python train.py --norm_place="pre" --rope_base=10000.0 --tie_embeddings=false --init="normal" --init_std_o=0.0159 --init_std_up=0.0159 --beta2=0.95 --lr_head=0.00276 --batch_tokens=65536 --seq_len=1024 --doc_mask=false --train_tokens=714700000 --dataset="wikipedia_en"
Each number is 500 + 50 x the weight over the matrix's rms, rounded and kept within 0 to 999. Layers, rows and columns count from 0. Numbers have three digits each.

# layer 4 MLP up, 2368x896, rms 0.0191, rows 757-773, columns 448-503
484512471484531556455499507505436394480496534521526487434557602552501528525474546607442475530599434486536473489456511570445542428466542543579534514474584476494597528491
537379607577574443488497600556447488457472524524469532501505475502562499490565543496414472513431459457486519419544455523545502498426504442541548511486510518607509483525
546517425586496582440444437535445506494527452472567512589506539509429473529500526433537600487450481432501546488505442541514515430452484496459519468566498460491442462437
596478541466518575506497505457456443584499537484549537447507452479496482450526536536454490448490526524567494512428488512542485630535459460509541515457411503439428569496
514568536482447517456465515483474483512560519524511463480512591491469442491493428407516492470567468427534411467512517507403539589487503499466465477490495496477454473404
461520558481508543489496494513453472412527470520440490493528455508470503500564469435397458466469434475497537543574517476564525501440558508535504558407480433521540473544
484561371570510579488575454463445533581565439523563609559573571595519519491561517480497397438478379605426443544478522495530469515488502508466438469614459489573529470501
498568489526476390513481505583513473482592508464487504485399498475550540479443465559560520533470488541463585486563506525539407402482519517433425492500618442515460550431
498512478579519571545493477468525567492550575491488592588544520523453593502388511395424557499489485426454567506571478513537478440505531463456426469486448535547521439538
542505543526560393558523634475435524537430467507461553571456457560570515485547451538502491479597506570465450535429438435444394491508550485476520446431494514421524543514
475537551465406538585527486495549479493466515480546464444504460482459567476470604460454555554464575530467526445550524533466485462483508356356541506468439513483570573469
529536504551496534510451452498537548509495439517486442514535434447418547453510507484478512498528494610504438501419539491553495463519525463528433428542387530409649509455
416498541470449530597466535438515524572553502495585518444530433533536558462470530430482534542490492444593471518455472480473438508513549543623518565521522499437439484546
530501494409452487497435515508464569486522491560485519447564572515342582527423471547487447446503470429539470455517527489552413506462492587450530461529495455571463521414
527408547520405550480408452496468566511450418414492486487465518476431469506567422568594644588619516506446502449442589508570573537473419517395428531449529489433546489505
489519367584466482499634546533524542438486482520509404514493611476480541449561353486553542477474437514527430534396487496452478496525566512465481401538541524511443471570
490408578480495526514494503430479487531466514518547612603556459498475508384483495487436387540433639357455469520460521507473393587452457493485435534538457542436517448469
# layer 4 MLP down (transposed), 2368x896, rms 0.0156, rows 757-772, columns 448-503
519529473441427559456451449412534483513520489330532542409457593513432522514513582589483447516582419450407520475471460525476504518508530540529511560515522550575576442405
462574470471569537467540473554497512440488452586582431480477401466530454425477620440533525516553474526520434461536558423457389468536548519579521525497454403510529449464
450499559436523581550520568512462420509515550302546418503529436518586477552495420523355517510593472470467490496410518501499438441517489509446430443442506579587429544535
578529541550407569504549375496474518452588493411536534500572527469513480561453453396477530465538473438531520489506460446385506505509507400525462427510587494499492502432
472482576453615403517403514489430485510459497543473495483485420539432465517467503565495450521463462485532543516482522572468537503481530574424530575511522450492487531477
574552411521448361471592499560423432589460561540483561518495526523459572528568508502428568497462525532500625533584527524518409455478503476517486463577470531595538444375
513461525372549594482364525490454438521498459496561470543500548471564470467512433441573450456528493496590536548516470514519382408467452423511473473523485431403467487488
484529487504497464490427483583479471478444520531481486432452523543424541484570556510490521500513482474505471496467386430496510495497526484430402496542554456436521583473
528542478474574518547480444443535487519423509462450527542469427556490461525487495466520599542373441444521539479396535556516509501497443477486485523393613400476452549360
477478496448503513447422527454495444495497433498458567531507594450557453524451513476468501538452558454447501543489450552412565574454443500446484499435445415454462479434
509606496442510446485543508445548487394480550428445495574523502524481519518434526536486506503459490578442460482525518512521477497546539533492530451445478485515509564469
572524469506501525475531447554468419486394523403474500549505484448513507467488522548472501477518547445483499445538508439521447452561506433434514526534440581560411496551
501424446410550515488455443453482479450394543504492380555476488426530469504439465456441574460596486543445494598545446509487446464432491494558551556536532464534529443507
384435435407495492519489522517547531557536520681569453501507492582519518507443494550556502406454502456507463451572511604517466492519481498569470467512484615509530562502
426580391548489576502584523464503447386577461440515582519552491475508476470487497481551584578578451431515481392461563393510483445516477471450461480550526506544496488520
437486416493549401550508453495525488558455434487483474528484491521513554410476453531470530415474449480467414603446448543482518393422440468420506541517551572509467481532
# layer 4 MLP gate, 2368x896, rms 0.0202, rows 758-773, columns 448-503
501573487482521457481479457503528502620438440575462511425534435461541481512479542399478458435503487501491424465524489541458475566568397483572509523584441457528546478506
583473393563459608553387519509472561480458571469524389451417515500520441441520485522502456496518456471547631488558467406497459492580466546456560540654485558433487464508
422471520483492525468524494492506552543566538543483541563531453463628484498580450489601531440500391466531381548476537530540496561404496455479458578520512499492509516514
456524453456578476520499420578472465489492532446550604632547452558513519492536561487394368524496508451460469518455463385551446445492560566393538554556498490516500504455
454434476565468500497578510464461498447476462487516413434452501489505470391588529468557521427482576631505480529542504517566515548548486485467515558406509464394447354430
527439518409536327590479470468500498546485456556508411501535442517517477549571500484568512515461627549460512525563553560560474509505469515523456504609493575385426583493
534441492489481466483463542492435493565514470446537451478387524497535476435602437470517567495450482482489535509512522516495534470466489447399469439554526474554548497467
535526472388510477472436540497464442433512495519496471469476577493564439527544554542514501488374576505383473472478544544481553520495526518449584469477500519523481602427
484586524516465495535515447451522555452543525501530492494527521485486523536530439473474538494431503395522485483453590651497417479487478462576438493538557544426506537553
535566433531516549591524494518452430485515430535482528490445526510469521469508559499461582574537454500505474488441497499563522445505502501447492502467459356497449454522
505486463374489506414495480520544490547513558482470538531482461534549478461526474493506400484522514473556571528569462469509478554480493587383514470547500508556538506548
493523495450464528506487472502479582581515552460521549578572532476501498415541450480582512489515550553484480503523512546443487497408539513482526502523468509458539458415
546550465561593484424419476562444564478547513428484519546446482467645496479581465531475436465461523492516508506457501532519606509468591559498432564598455477524482464523
512541542439512575497468507512384604509509473498469400482482581488439455567627428542472468445525536502407488503491505552453555542458505506495451503391527491410493479442
513533480477524490550529507449504579507593492501598565528489435546491484474467503421621527532442550528414403478548526443533519437507490574413427627381500445498516379542
436488581548499549386550486579500526562509509541502478471427584483490479587550569478483453548559442448486430491560428465479547476579525569532425507390411544514403500499